Part of a small language model's weights.
Architecture: RMSNorm before each block, rotary positions, no biases in attention or MLP, untied embeddings.
Training: a variant of Muon for these matrices, 412M tokens, 12574 steps.
Each number is 128 + 24 x the weight over its row's rms, rounded and kept within 0 to 255. Layers, rows and columns count from 0. Numbers have three digits each. The size before them is the row's rms in percent of the matrix's.

# layer 3 attention value, 256x256, rms 0.0528, rows 151-193, columns 128-191
101:146162138114078149100105141118125128125162128113126096134198161126105143145183110116163118061120132093126065129138152141117167125134108097140111109103119132127119119121084123083136110145105122
088:087137148122128158140129145128092131092139174171143105097128105089130114126133123129104112113178148085181101101128159103130094095095171113106122134109117114146128125154150168130119105107111174
096:146090145134104157137115136107149102134120067122120123119172090142108138103120163150104089113166121084170170079114108145079167135126130137153096098079082120132090130162123140130148121130152137
100:144169114174074113070091110147094120140117100159101119143135145105107117090132094160120115161167124116149111114144098155124078122128135094126123128125175140102113126111115159118117137133140141
098:102101111092142118100135105161174122123153131111128123188140131146145129162170120117086145126100131135140180145137133182110161136135098137140126131167131174149134117133089121115152135153115144
106:119119131139119141080138188128136105195134125067149111093096168163144143131136150108083130130106144143120148101171148149117068166126093133092156141152121112104105096149138130104128122085185142
097:152154105122107097129144147109130095164159147116148138115113141148129100165135097145113098150120144147127135148104122093139155090155162066134106120150130109157134092110147109133148132121160153
095:158091125091155174152123120164111157115129145089130128155125133140103097070117147136152154140101108143151140141147093193100157112118101138117144109114150154121119131133116077137088151114079138
093:160145171136109087073110101145113174113152137168153118123161119150083156113128114131109113110132087109088135159096134124088134126126074141114124148113124142103092133167120116131157138109108103
102:142126121128132122165133106138132153086127161110126135133151156117144143123113155160133157127093115135136140127115125057104114133149102101166152122162177129162141131084072148135163151114118147
090:121146070113144165106146124098107148175180096167122096116101156133104121154155173106151117142115124078124155114130129142126145140096165155135159119136131153114111089140108172148118142142124155
093:131098096087104139150126142153190135128122147118151158120120126156116147125138124125098153141129095121154130103122113103156136162120162128145168131133134113100126144161136098128147104115126130
093:138145146098097129111128103112099083120069105107096112109146148160140118112149101118110122084124157157140080110103162135145108125111124094134123143128073125139145114152114124136129201129141125
096:153072119152138128091144160150155075142109208119140153179122119111138135118135124149090139128117173152114101095134080154109128146110116113108128072165090166172116114159115122174131082104123140
095:127134148090095110106137179176085108166124146135141100147126150153135108114134113108095143111142093134132087116134096092177093144141128107141081120087113121122142131128121133115150133139125102
102:126132123140131129043086116140164110135167132155105101139078133133136156113119159111125096094149104139150123088151121117122158145092115056145113115088136095101123160129085144115123142106131116
097:128152146118110124105141108106137150148127146150137084063163114092110162150144106118089099129142156151127149095112115146153160135147135110136179136134161153079113170122148146146094130085118150
101:147141132100105125126098137126128126125093085136097081160077092135152171121178114078115125146142124082123141161164099119114111136133136112154167163152106124171108103078162113129149119155145168
101:159163133164121155047114110163168082124126186073155109141121105111120133109121137171110087145159127127135108127147127134114143168132115133109138101090122131140144118133162102134141117100110148
098:129119098159101140146137108158098169110115110095092140119079103128110146165145070129125143122115105127140072099152096130151169139137155134108106111117095055112115108150100150113168134153109121
105:131146120152174140078081098109106131140152124114092115077152132149098145136063167098116117133134128154120080089098126098123104101114109121139088106106129172104128138152174143138099135148160164
101:180133074073139096159112165131130139124136166105097132133118116085125144138161112151104123134178147148119159120189123163124105094130137129137129123145116145136100133171149081164146110102115143
096:121095093135125071134111176147123114111090128170134064127179131106101151140126097131156083122122117170102162116141114118140154140133118156127136100120128095106138127123129137107094127111145150
095:133127214148130104110170138132130155134144096143132137068153123155079150140135119107160135121134151119105127147159135107143139111096105123124183111120174123113126149109153096105174112153155164
097:104087107143148115128110133185113090140125139117167121087122151123087146100098150132079113116143180136083140112146107154114121149140154127142142142059168128161173163115143097133113133091123099
096:093089092113136145115135108153149134120098095160143152129129146098145128139145131114117122115130070139097145127139084098144130142145122095124142105094110120120169139156091120087118075078163146
095:165112111127130166137121159118106150161095094119122109140158078123074130098095135132136120114117112127125153150106093132119129128143128122113094107177064119118121081127104145139115097134137147
094:155093166133137111114108129167172113117121130121137163161117071136130110079140125087107169099101152131159081132130089117086146122128087126130145089134105111087153125112128107128174122100100129
090:095114105093097107131093124105117124130128115169138121150152082120088141149131153130099194156113090105141156103119098107130170118135114117072102162127130120113116093124152112178118107126128104
104:102129113119133098182120124156151113121117114135156141114048165127145151109134119145136126131145153154103147098136101124153101109114116122114127103176134117111158113122108124100141115086156171
093:146130129111150104160148114174149120151090088141176135115130151137123126137154119119183133077101141174149114072099117145129096102101139163066110124109121123061137171129106108125149140093183137
094:146055193130118145096107116092114119119158125133144141144164115144158103113106107132127178140141088104110160103106122123112136169124117114133147085110120106149142133150116154148149142125124128
099:154109084124091128142152152115146143141128121122121140120135088109100133096152086165144122100125114138110132136113150119124104172128135119092126139124158130102164120119085159131135120145190135
100:178139151113109163124157126108150118119100147119122139106119137146107152157162141124158112142122085078165121134163141159140114106082120092110098137143136153129098122114100088159121145135121144
094:086132135087108159116120101148116088127117135152118125134095101161114141143140143116124131119110138129137116121151154101111166167119156155107149125108136160135121080115125134123143144130083156
095:158165130120096091119154136154137139151133142115169113093151127138154158126117159068117107134128167129135113137116119145107108137103106152116085118142148148125146095124134076105146124131145137
099:081108130134137172171143115138109109165120111118105113130140114104143122126107176138102173162148090117091115146153102145134131118127092098141125147141147139106106117091080127117149161142141107
095:116111123089137167130121097177133127131120124136113136179143116131159142140147122115127117098075104153102107142147162162156097102173142131099091136137138163125166106130147144094117168061111121
090:170175153126091142115116118097138082151146196172134081148130144104127081114116138123115149143160121140159115092104156096127099140124181107118157124141127171105121111156177136158097141156129132
095:140120156152114100104166116125161123121116103098161160133112104120121134124107107148099146103147136073121116139162152108128100136150126126127119095114148119128162092135129145090125113157149106
089:126136140149160118124136086131098116130079104128146111128140123132135128129144106136150140150107144167139098116136071159093080150129107133158114090145100133128134105141114112110098136153137144
091:091120160071133121130160094153145120126113071111157125173099113134144176136138128109101149145129104128142123099127123111103115103103140109133112162106155085135088137143139062104154125143131136
094:128146164145150127139077122131160134145106118078151141172103111121119127155140136134136127127091136142159097126122135133129108114153133108091116125122118108127148151117093088143144121127112115
# layer 3 attention output (transposed), 256x256, rms 0.0915, rows 151-193, columns 128-191
103:090095122108133115163094179174103096145122104139131108169144129125129090122119109155161098137129056174135107130131128103064095099109091186104149110118155129130109125120123147099122126123120160
083:103136104142165102116131111139183149136103140167111133128113103136127111156129153102102117140126163121093133162141107126114148132158135153156130088100109118151125161144141129101135147130153119
095:160114147134117140093099070138113099149116144178150142115140125076129120152126161158128138157106141124139108133124150139128136110090100150107119144143124197133158105152163121178165141110115164
099:116117113088118146153118140152122138110125118106148121158131148114151113113144126136130107111155110136203147136117135183138155135079170128121150126128095110155109132125119136145123108123103090
094:150138099133127135129120151152182152097101147091129126149139126100172115129124152122113124136119145097148120128102101150117085142140129140149100125144129108122153109122141122132109117120095131
105:104162114102110136132135133129071154154124124193128166155123138111091104131093106108119113109124105168167113064111130115120148134117125132122153093131111099161144196088088134099115129137132120
094:143094134105129156124092135144098142139097166145162110164102152091165148118114150135112136120109146135098133117160098142139184147132134122099147116065136109101095145126134133136094189111100127
100:150060110183098116100154102126150110124148161146120114120143123100122107116128140110086189121172123111133118150120174086132178145120106095115121160160146161085144132111139144163118118085157158
090:152142104124126125150152153157154120109147114130139127151160115086107088146107161128107142145132127132154129133120136150091179085156087107123121152104188151093129148147167145142147088149128173
099:157120155151119145174142104099184126151130156107113143185106134160138127147155119086126090155144135097139128117100085107130133123159152166147107063156068127153147159161141082154109130100128085
097:121130135101128100127096138096138122123107119104151164133159126137190082127125126168115114106160096127133118102139117141112168136151086119139144122082134150140080116150115097099158123140073125
093:139111126120109126077116093128099120162191128084116126188148136147147156114136138061168083136123166129159082143156139187118142117138117148148140133139115139101113156146122104137128104125139111
089:109158101139136163120137176096115140154148128121140100103114153117116102127093134105155075144142082125079103153154133110124159162091115151110145126143151095148079097141120087128103143148128105
090:152129142142142097148117115113145146113099139117124111105109128153147101140153106159154124067143144120144170116130149078134147130132145124090099175152122131150149099138127154105115136102173159
093:105141110108140114113113119129133112126108119093138167124119100134143113135114118117125094154138101130131183143146097106151141123174119181079150147088141085102152153128146132158078137096150144
098:101143137145120144121149163125120143154161116142101128142131116140138085113115102143163140170142110164144121134120102171107110114162142117165072147163142144154111144167131074125126141125141158
098:117121076105123155162134178139156098121159112128102153109139128145144114116116165165118134130110106109140113176110158129098136132107144117107111099121104130132080124115146117119130116158158121
101:119100159110091138078132157155116168170126098112140122109118099117100142083088155191133125138099106172107090130093104117163139154083092109125130144105118109121128121108144123096140140133106079
093:143118116110103164174123115139134161151142099136111128140108127158103132096173081129142095132103132079157139075110147148148135127110124138140123123140131117160098125133105103147112114109146125
093:109174151158134143081098154183136129141144143139136135113134091137138126124152119104102115091118129136111158134078129165092063145100108155114127109122140124163136158163134124169047143135114103
099:096135119131104181154090139139137129162175073117143129117162135123122122143104126143155151072115143115120112114169138125120163109133113144114172150100110126099142105133142129144120096141114122
097:105139137117099155097171144145142120126177142114101167128109126138130128144167099122109162109120138158104152147106095083157125097148079112100117077135155088113131111114154129085124161128131105
096:112143095122142112152131131142094115152124144124113128151111120163145126160135119131085126158157111117117137162168126098133173149122165157142134113099118134176081136121163140165137138121127120
095:155139155103142123126142151126122156108151117141138116107113149143095124137110132140177120117137135120131080128088085149132129133129123097142142168131086139157159119148092160139119078173121168
092:145176130115083088124146168131112137147096103124197160160155122114131128136169192134107121156129111145154154123152115129098182166099165169161066113116167153084132126158163131161092111142179146
097:114112130103166108110153143134102141112127118115096120118103092153137137119113112132089146123121084105155181141094136136123109167121115159093137174140147143104111129143144171110113150132148132
091:087117116087105087128131159147155195138160155129086115137142103103138091156145127111092088170155130097114119126124157163106110129112126102122121164125169119108139113142151159146188142135127132
094:160140119137132125122179170130141163110107161096119107123145171123114097166138129085147122128121149098128112108122138144094185106137122125124101108132125138130161147144138178127146141148097117
091:141123163132140135144123147102126100111092086145171158128121131070116123120134140122139145103134175149137117124100123137107097147085160179145147106095160130056111109141154130123140128111142138
099:135140137108157138125126131128182125108141190134126099162156122121114109116134110134162123140127083124101113134133166135158123146125144123115110088144130113122080119129112141118124165156144133
093:086095141108130148121173177141116123127132113147166109093098135131119102146123122142119153148124119111125073155144115169110138142098140141161131139155163138167110107127147148118131126164123116
097:107125078152130099137123177135112110154134092131147132125157074088116119121146107114094146121109196104127088096117089096118158087119140127116153121161174128097142126131137117123161113141146098
097:157111146125155149127164111135135108123157114124138123113176128116127149129158147111102141128127127121146126179134124123151148140122146113147125126149071112144074111088146169110178128125156137
096:133122113128167135179142158127116191112136122115117123110186109146138095076141131134153144136130149152135117118150073099088130119139135127128086107180127163134154165150131141168153127149168085
091:179100095126151134128152092059138131130134157128142114127142146099128093144138130145143112136077134089098123139126094112166156113157133123124132150115143080130108139132131118149134154105147112
098:135081180116136146100134127116137152152123161111112104125116120103126146140131114133093101113134134129078131127098124166126149093109136112131163185119138160100142101091132127119140133129097187
092:102106130116129123134172105134136178105088144139042163145114159143142142119163102118164100125154126137112164167133158136139134121124179117114128099133136101117119150118151117114098115128085107
096:120137115119068086104126124107136143074112155095157104127086155145159132140127110124105151152105104110129162165147105150147119086174166139188117157127096091102107163129126098160090113160159068
084:116117151130158102144095149130174168163137123081114095191133161127157137139134123073122092152079175150094157158116104090085155141117130138120115115085131107121072105114129108126175095114159098
088:122139097143175160119121182128112136133121122123157162084122172089125130145146124096111060125111174131168158134124109110161142097154128122147158137121149136137133071124117120105172142155139112
090:115113165116144078131129157111141149139156119103066129122117127141111132135148153166134151097130107141161123138146147164125143122096131079062126121172112146128090124164129148089117118079160140
090:123133147167125119122103146155116147104109120133128146091161141146110094136107080154099118149145149156157129117115090138112134112138110119151157153124119133145123145127135115121125114106183114
093:120176129115107123165080118118133134083098110152118147105127143120150137098115117151124114143149126135120153104132097108098177113113094139122129152149161181137108118130152154124144148144152130
# layer 3 attention query, 256x256, rms 0.0615, rows 192-255, columns 128-191
122:127146101151121145109114189161102157091177130136114129146152104140107133106103145149123093127114138126102125110100141135126100125104129102130097149137150149127142135086139156086168145110115119
092:152127114112112136155126154153106168118136123092104152145130125142139187157080157133121128142145114132065120146103137148128136178140129115132106100142097182148130086115135138111151133125133086
104:116105127098121123120120155135154151151145133125142085121133108129119092155140115122154137134142165178156154122139126152164101163127117133185150169119147113111118131090144137126159124105120140
096:160123130128133133101104155159151126159122156087126124103149133132076172106071139123115102152096106119105127095119148138134138138161093109129099126136133149093131132094122179104124149104069138
103:108106107111106140079109185127135155113110114122113101158123130150122106107108146127127174185140117081097121174104173154131115163138138145147127148140121129139125112130148112118174144147126106
109:154137127138125158143150165129131159164128075082155126104079169113119123141138099121115121079137122107107119121153154108138082134157134071131135177118103119114129111117121130142108148121117119
093:131171126151149155148084108152150117103107115122131143162073103142146132146139119131171185143128136137142149135146146155145081138104106141159124129151082107151154104128111127140120160091119108
097:148146117119154151089135145109121135096125137129100126143133105095116141157099153121138148123111142139153161131085104132097138128112126090097102135144127136118160135108069129153105127127181092
101:092098126139130134095122126113125143146120117139150162101120139115119120085147124118107130124109090158147131115105099119151109117163106147125179122122121132123081142142163133111103097147156124
107:111141098147100100093112109130146126167100108093141112112106169111096083162127172161139098122108070154153154112106166136126149135115145129144113174065114188144148161084126112103123144167168168
112:115087178167117148158115082136108149122099141086132100130153110134069118156103096084089101134156122096136094146121115111115118114082089142138100100120143083091132104106123125121153117151081102
097:148131108175121142131107097138123181148148116107114103117118145111103122115135127164099134125118148096115153130091101134122127126158173126111128128137119104108143098117148145135134179099133139
113:123143170115136167179097120095116080099132117108118075143125103120157087141116101124176124112133085148121114157133111143115154102080136125134166123155131067110081106133113143150131160133158187
098:081163122122174133175112119106107143094143120145143134106091107153164134143116130157174116148141156155112172141122147132141112120121152141124145159135166150133106151133112132179108102103106161
110:123110118144118147076139117135067071143163145098138113119131069139121110130127087159071102129138081147163118130138110149155094176120146116149175135114130118115127154177147104169102103116133132
105:133103138159129146142149085107154108150145105151092166114132103126125130154123094114130164149112134138154117158118075143128158097131133095125152107159128130091097112140097113113125111135130138
108:138098135129134128143106128108150151106153143114120142108105133086079129127137107151150088142119149143124086154121148074116113145120170101126126126085105147133133153135112135150167158119143112
111:156139138129120149112099104132113065119162137086097135096129155167149147131106103169118173140125117128128118189123089080111087128108163138114156124069156141117137143156155148135071102095139120
106:136122143165145136145183098114147183156144104118130120111122144120127154129122110160122134099140113172126155102147148123163080090106160098138125096107107163158111147111108142132136150153097140
112:160156107094155133162127124120151092141141104111137109146157117118115102156153115142097108119128136123149117115159132101130138136152130133126148098117142152142151148169137129141126141163139119
118:131122114123082141153158157088119091103136100099105087143128162085100126156115116130126124123126155148080169138157132147124116144117135096123109131146106098153143125109120116189119166144089117
111:125143139098116143137128090081142142118134092148111117125132128102139131135119129117149202100153137146118097107125101106176101152116118134102106065098125130164149147130118146106093180179107130
115:119116076150079135116139154144106090161125128130102137097085130127105123175141106150124166124141123180097149130136148140127111142138119149105127124146140137119117123100115095142122115103108128
116:131110120154128127104148135142119104107168159147196153135106125081173110135141141149121109112148099116086109080126091126125149157181128077124088092107117092133148110142129110121105137113139119
108:162168123120147128130167125113102093148162099129104154122121132141153134087165102124118114160157127109131181146121149129105125128136111139126117134177141139142093132152117067117120140140129128
115:149100149124119140123152098110139128116144142132152069134132139127120139136144167150112153093145139121150130140094147113116114175129114080148127093132121109141117135113152137135129101150111124
112:133133135131109140097134187130116151190130101158093147124132092135116139132127136154145125133131160126136114103106133099106175133117154149160134105151110103093102161126165127152099174137137128
110:108097110134167160177118135103189144102126144173125148092138130118112112139146192131096136152134135142187156139140126135097184128106136126144133123114112130153177086134149151105117119160157113
114:151146121125130122099125116163128150115206107124152213167117126122126099147151125177157167148164129113103135149153116157108152158111148170196104141131144141105138171113144146126144128116156084
105:138091147101151105111148095143126155111115114118095106112107119115128108133123146161072114110109118138125108143174152151134163147174114121132154103100136130184077101133149129202111074140126115
114:114175124122149151145081136130111082110126119163126124132131161096118131163109123113144118147116111132106125117174105120135155138130093156117124130128146193110126126133118116123084118105103145
112:114113146148097175135113119152129159098125103150094097111129132138150130170134136160150181125142114121144125100129132134086161107166128116119154141178081128145109169162118107049139115145097114
076:171145119132151148148150124139114202085100126143131145145116151138110127117098150182045129136141102126130121140119151154139081140094122122096086124142104197099144099119129119120122109142119124
095:153093118127106164130140075149109094160127124159118137149115129138162152127119113077104138122153134109124125139132098133106117093120153131133160122137117075115136153150152158156135113115097091
103:085082135135102173116130133141154167106106151122105168120171132139171129099135107099124115124108160110119150123113129137126146132093160131121111150129159161137112146117107142144153128101118138
076:116151096112141089119109128127116106158130079129116132136080111149156156124107147120159152129129107092111127144130132153087123144147108109136159098110109137140153116125137130122137134141112116
092:158114121148133126129148125129126158103131172118116114113141127169102116118147136124119147122145121124131174166160100126155096131149129138129128068130112133156144156118122126131093102124125099
108:120135085141192099154139099129125135138154118139127146129076118077107065147118145126127150111103119098119124148097157138149120096105110135148076146143128109164157121171110108139112162123106144
092:093112124132143125104149137170139142105134120118100132159108131116106112104087104140067099191094120090121178139127166112143100119148118133106108137094120116162146125125184118125149095138083144
104:147120140139154143124100102188120112119129097133079148118114119097176136133163132103162186157079121113121107147169130146133122130110180160143130144123143158120117126166149113149114104140081157
097:150150094119121080099150121106098131105151124123103126139152134116151135147111103123115121110123128104126111137076159115077126150119136134110133111123148110163154155081101130105115107110115155
113:115118104126137094141129140139111116104119158098121159129192155077110067167160144104135168133126150136132125122117157112109120136105119105169127168120116117134094116104132119176095120137092137
104:104115131136146107137124140116092156129104114138127165177168155120136112166146163151115116138130139107139122064166111174169129130149082090110102104141145145113131125183136142050099100121134128
097:147110144121150108133112110138118131126152140126119161128124126190125139122120131142117160110137158108157094157146140148116099145126092141154163196086109093127136147131075116131119106152139096
106:185165154141141109147090135106103105165110108115160109106140108123112091143126130151124212119096176139084138110104121131142138172144114131087144119110128101164125127159150107164116159112091155
106:125147104099123136092161096050176116132094100125121084101103142148166118129173127142168136148138139118122125157122117128137138168135134119108158131133151089136116124113124104119139109146114131
106:114112105089123133106119109144143156159113152140105135134093127153130138092121123155109147156113112127143167130109056120164182122168138145159113117139116147099134208108131154169136101099093098
107:098115141126127177124151091096115109085144157131104157146140145139084088107097158104129145158151142162117139161137108111115087102150156118158110137125091113131104132097118152130130180120159182
110:124108182139138110173148104139146126157147122148079086126152160124182154139118114186104151136099090137128140161118099130120105141114156105172117127150115126112114139136153138105130113138138124
106:133134128107112110138143172121116118144166136123173126144180167127101090145111142127159110091132164134162125113131167130114123108114179116110121111108179130117126150146118129115135150125125163
106:105125163102146125115114125155112113164121086160152125090135145128121107134194150121085139147134143115100124107106151111157148135142094112110126091145119162148169076128141109132131149187138105
109:084141146155128112133118123135120110116110136140169148137092141066163129155138144122176087137128160121143117148156135138090162160189155114136141101123096095119125156108145119118097107114164093
111:141103164109120151139109094115127141098111150116126119121088176155153136149110137098135134164170099091116104119112123132134127107109088109185125161089141158118117142139092128140142126153181111
110:146156127149164152141089105132133131086133163115144154159144113104162134109127081128141205099124121128099131155128124147159102148129140128133140148150102119125106181137120098158145123115129145
108:126107121111110104105114138109137168135103144136111156116106126134071171153119120149109127128088081172111108154152132104147122121142170077134089142107168052135150126157108093102077150114125094
104:126114113132131124102132151117112105166145133145168122112113095161153164090099118086135128124117127119172120087130106114131111151132106128190099122108105136096162055140137111118157122133107101
110:097188134140084125103097139140108149126138076139152161126109137137122131144134119129168132111137099119137091119132204113103151193093108095149096116100142169154098141114140146105159117129155120
109:104144112093122112122148117099101120179110129114161105112154053095110156124161119110119102117111116101132125118137108134107160107113163127110146141154123133129155124145110127132147101105157145
114:108125098145144128104154119125121135122143105113137084143117077129156096094135141101140156127122142118157119159112116081145128174125133112123129134096157161127122104100130097119128132120131146
116:077131078186153133141114169146153160099116132131147145130145114136101104175130154135133154109167107109123111099104137116144177090144140151162132168124157136127101166093139187160109129122158116
105:128114115133117111105152063106110128148108161118129105147111193133156117100122070117098128056102122144158111136120139159122135106117143134128092084123140179130127118136127108144115139147118115
112:138155090138165148122094142159120139167128122157114123136136090141103118094078154142103093132126119124129121128117085087142142101107114075099098138142120136135127102167180143138114098130118119
106:128104137137152115128098116108152117130077114134103126119098127078113153136126114109099176111110110096118112111138111109111154157117151122117120100114128141131098107152130105144157112116090128
110:097107158111129108148141099134175097101094096157160102149167134110106131109159175143134089122163117123119127136150132128130146140131136144152140070115106154098162113091125085109111152133087106
# layer 3 attention key, 256x256, rms 0.0646, rows 192-255, columns 128-191
098:125135136177096137128122155098136099136170098093116122143100097138089147145173104118182170141128100148081127140147161145164139144173145115144105131125131143154130096161133163137125099099128167
101:124139166150134165096134137104095166125167123119110124118167156123081161101152142148194145102097142168130147126151114105159090125150151111105105122079145139126117111128118117111119057092131126
103:144106122156171105144111103117145142126154103090115128077119151164134128143138130164134183154124116131154172141135111077158145118119142126117108182138114106116114104137143100140093158131159152
106:115113166132161144171151158141087132121101118115134166137110150146147099119177109162169162107160112150117100106110160123152122094115166102147136155114108142187111082143158138174096105142145125
107:113124135127131164142141110159144106158114175150124104153123144112127154100113126161137130099111163155079144157131090138133163097142193096127151154137133138134071146143127133146149143147088133
103:091142154091142142091110137133135107162096119165101126170137151149116145103097129118155142139122114199133143111173156078127163142085075111134091082095147152086132107140111097119098134108115167
096:148107175116134153139119186106174136136193142133152122118160172148117105136119144126162095120121107119108147101105144138113165127167121100133128169100116112140117095116143091118130122127196152
102:134106110154177124107126158071136131125142106150173163130103110156109098121156130135124110147157141115126124146098118139141133130136128129164118157131126134103133128121129133139135145137097156
100:131137107123135103167151089158153114119126155094142168145148082166190147137119105104112119116161150127181106137120097157109143121131131157159110134127180099129126128152156135134150171124086108
106:179129151166124111129142088097109140139181149082163130142142102170078134141157119126131142107117142153133180135130141145120135125116150170135125102157089141163124103123119113132111156073111112
108:089091125092087148141090154165097115153088112167127103143119127129146145148128157165110147134172139144123153133106101137139146114145144108123144089134139168147132141141106109126079130150099101
099:138147135114095121134121145116126106129142142096125126098102133161131144110136171100101133126109143130114091107126134115160127165109117087124108162117155186139164100128184141149109188139115093
111:104109087140103156117136152159130177125105119150126141103124125072110173104169186091133169096161135143127099116102134132166110131138116149133115084095123125172136108120141113098155068171102137
103:175106141090125102137155128098093131079092153085126141128114140131115155120113132124138116166112103090134076144103140148127144165146122152137131141119074133126162093121152136106118162110154107
105:103117108107134131142117073135164150151133089144108134145156179123156136121126110077162149104115116151148128118138115116128167136084084153123163153144083133136180113111101168115128161126122164
100:094130115144126170103140149143154155158098117130126100113142133158091119092131108092099143125132120153100126098116109098119106104143134147116130153112103115097167134125096179161120123159093112
109:100156152123105181117149120115122177111117118128120138140145128124095133149099143125093114107146136120093116136170156167112158158105097171119120148125128144112144131127123120105145126076111130
103:097118154086154106121125111168110143151163143137109128123157145140143167096102168136121085156130148110172121183085110092142108107117145101168138116153146062107113103123123120113091161115104140
111:113093127085142131095110149166148142115091098118133133134132151166100102120160131146123108157132107147124106118120133109154136109130146102127112127144115154148173089129131102159132141093116113
114:165131191168135116146140175110090136114165100162114143081110130127189146114113120175108120155124134088114170160121110099117120142132127154123102120149132162126108145110101127121115097101112090
107:085153123141141126123077112095147153119157146157079158188097143095134086129092135139112125119136166086129113131140140135112147116132115154110128169110172138089161108152121099143111176125155153
107:126116137106106169150131095135141095130125124093070104150131121120114117091140159149169131112045145165102130087141140125119142111149183145117142139115114107097131137101135146122096101129113119
097:129120146103092124127166153150155157165145140149092115155148104131125169088101109128104093098141058166088101145164089141158133144109134149109169120154166070155129130131130092134137137150142146
105:121143132126086163121142152133111134119112118148139114173114135161075109103116058091162085117110189141126087175091139137110095097140184144144130140116132110133089143158110104141141120116086141
114:125133138153099114114121117121098203140129137123090099120146155093114111136101093158118141123153121128140124108163147126156146150064104111164142122102136101132139100130121155110118115112096140
108:141162127097161138095104100156120119118124168145176172126123123123102110106095104162111119142143143144140127089139130136179080170146148147119124105148084169126120089176130099135146155134118163
111:114165165151111138100138122160136150154159137132167144168128145097124119130125081108111116121158131054145119109143076133120109133109153165108128124106119110120147163156164154111125116096112150
103:146133137076145165149148124116097110124123107104116066166087154126142119095149141135130128168082143112133100104103109155089124104120101087161066131126129110156144109129128114144173113140126094
105:142137111141097115158125077115118111143101118141123098080119146070109141110117138099157092108137112130172120138128140109128132152132152109112139115151129179120130104144116133136160147112069122
102:113132110127087104148131064161118119073129131172119119167204134163166111088132100098147134120116160137130114126185127134106167144090140116150105166152132157152140161171137146165124150113129121
111:099156127130116092087128111157148142135103130139147125116118074145122131105139123136181111163132130087105100128134163126151160150129139099146135112109162088129108145147144162154178140176145124
110:135127146104164133116112103118131114141092100089120112101150145119121148143105146112113145115120089115117121136102142162123116137109127092144131150088156133142145115113103126133138119120197112
107:088169121101122132146111131129107114126143095145118125132145130130132129113158166104120112154116172106064115133112147127134127137132147112133118094144110135149103108135148171144140154038111139
094:150157076090104093143149162130122145106125114108127158134119120132118157125090118129079119152143063136096124142096147124132173173133121080101107105137112144107138095105136121131132151152148128
101:136146100143151147087140141134153110127120111137116072164172101115143137185125111179157121136116105147164172126144130150123145143121111106131146111194108177131122118147145091095169134110184120
091:137176134138126156116108139157131163128148123132168151117136139135092148131123129131115140159125116109157106118143132122122107144127114173165100168123145104086092094102092126163078148131119114
099:092137131094123182133123120147151071158096083135117135143099134111121083147118152147132123124152161146113098083105117151115114115105156123142143145156143155127107129127098108146120141119126106
102:123137107119103063085142097141090134125106135095179114109127144174119136087084135155141091126145174129122136138126070095156114177128165118118103119147143136119159150098137121111147149152119122
096:142126140164124112103107111119161122179123145172098112125125153135117106097133140103147162145118120122142091145106119140135146135121143127118104120120120107120149138135091150153125107155136158
103:119158121101134128110131137145131140101157136142140117150146102140091123121052139156157131130184098113135137160135124090122109108080108080111138097110108090157117170115075107158124093141103119
102:148118118194140137127124140108100096156157107109159106136136145169108145114168072113154102119130097130104133109109135109135149185116087125136094118152116137108133159150137101160161105117099114
112:117108102143135081123113124126075161124165124132173119127106128132148133121116140105099140126147152151118136118142118102173121106122092101124147128140148128121146112143133103141198147114150100
110:097136141113142144111132140151130139085135165161118130121105152120148118075131083135117156137114150083103139158111121119089126126140138161154116108167086089141145131100140123166174113110194054
098:096124068056140100096129126154100114129094119139107149110113127087145177149107111083137183128138158130122191144147121110133122124107097138093092124150166187104153101141117127118168131141112098
112:070141141121116152150142166117158138136137142137168137146165141116119171120131131151152113133117123163140127155097103136126087106131158107168122159123145128118119128093172171095130124144121135
102:108175155120132118143090112117126112112107114088148141155086101125112110108098142122096164093074100123147116167111140119128151118108126135128142140141150182123158117173110081150111096146166123
105:097132162136120122139132109128139110117132112126102130091112134174155137109148111101130139132116121149097121165141179118125134094114115100080147097128149110129134118168140143147117130149149116
106:100102140122162102106151125128118107103116128152096153144122162099113139109149112125113147130092155196132145114097120167160119089122155119129119133131146169147125096102137141089144124148116083
100:124161129126154160160098123147137138142101172099141113123106116111172116143140111155153130136130091133122102117163151099165142104143112093126105112104134106112116115131139144123123111139115164
106:115110133152093121169118106124119159167133082113114125154111132139157175116149123111118099144123101142112184100098145150121123139108143117118159114153145149080111141095129100135122136117126140
107:098129139119136123113098122135111120113135124130129112162143107134104095123120115138111121119099096139133156131164112096089146120100146147140123137091177095113126151105113118133120105134061092
112:117096151142156113189143118152120099137117198124132130166152185162114122129149132158134127127101149123105114168154141155121162113144172093108127141101092141145142077134161112147114127094108144
109:151147124173146149182131132145110119135099140112144131162148118093106155145151097094145129123058099116123125149122159128107161128128140146133130118135144146125164108126105091122148152123138123
108:156120120157133127109164172128087134149168122144128083163113129149119143105140122143136160100126142153093142103122129131168110166140130139146139145149121127143156090138151100084109142087143120
118:121122126159125191173134172110103107140099112111127106135105144085128157142114121136093135117155075131149124140156150127120126140095076142131142122150139125089134120149102078159113109121152150
100:131171089128128104132110117171084120117103128134131140146118156116120090125150114159122115143151127135104147108133114141104106105111140139152129109134093144125105113112130130090149097080131106
112:159123130126117100122122093188154094115110104162139118134159089119098138165143128124116119103143122113118115185131084097114140129143105124141187154146121138123146132170112126122145143147123176
109:117118123146124178134133130111124166106104154152098098105137149144145146146166171121166144134138105142092107158100160096124103101164147115143077079114124138121130129155126103097104125109108064
107:091134151141094130133130175147117115141115128150137162168107143151098126145140133117132105080142132155113131120140104133181151121157110104135175063119118161108162164154102139091082100147129097
111:162113153114158137125120159131130072166147103136145121120120126167168146133131140118092133111111124112137139138131099103130132112115124137107115128152085128119156116156112139142138149121137108
105:125139124071187131157135120140160181102158182132152079126132149141138117126122148137106104156148118078139109096109154125122132137121129192139115147106133153133151143097109125103144135168142098
107:101116121098106104097110129143112169118122118113137152150090107148100142137174101093137141104134142156174148113114123124079142139117092100125089165106116133123150127121151174103093123167099119
105:122107149095099166155128069141161113133134100159136140185054151121123083138112157166137125119141122167130130102151120151137136129148109144159097123143142134115138158105133107107085076135126151
114:136134153132124110104126122165148119104145156109081160125103098144125150131103136123106154122106167141167119121130124125128139101130165169128145097110089160171134112131146112159145109161150133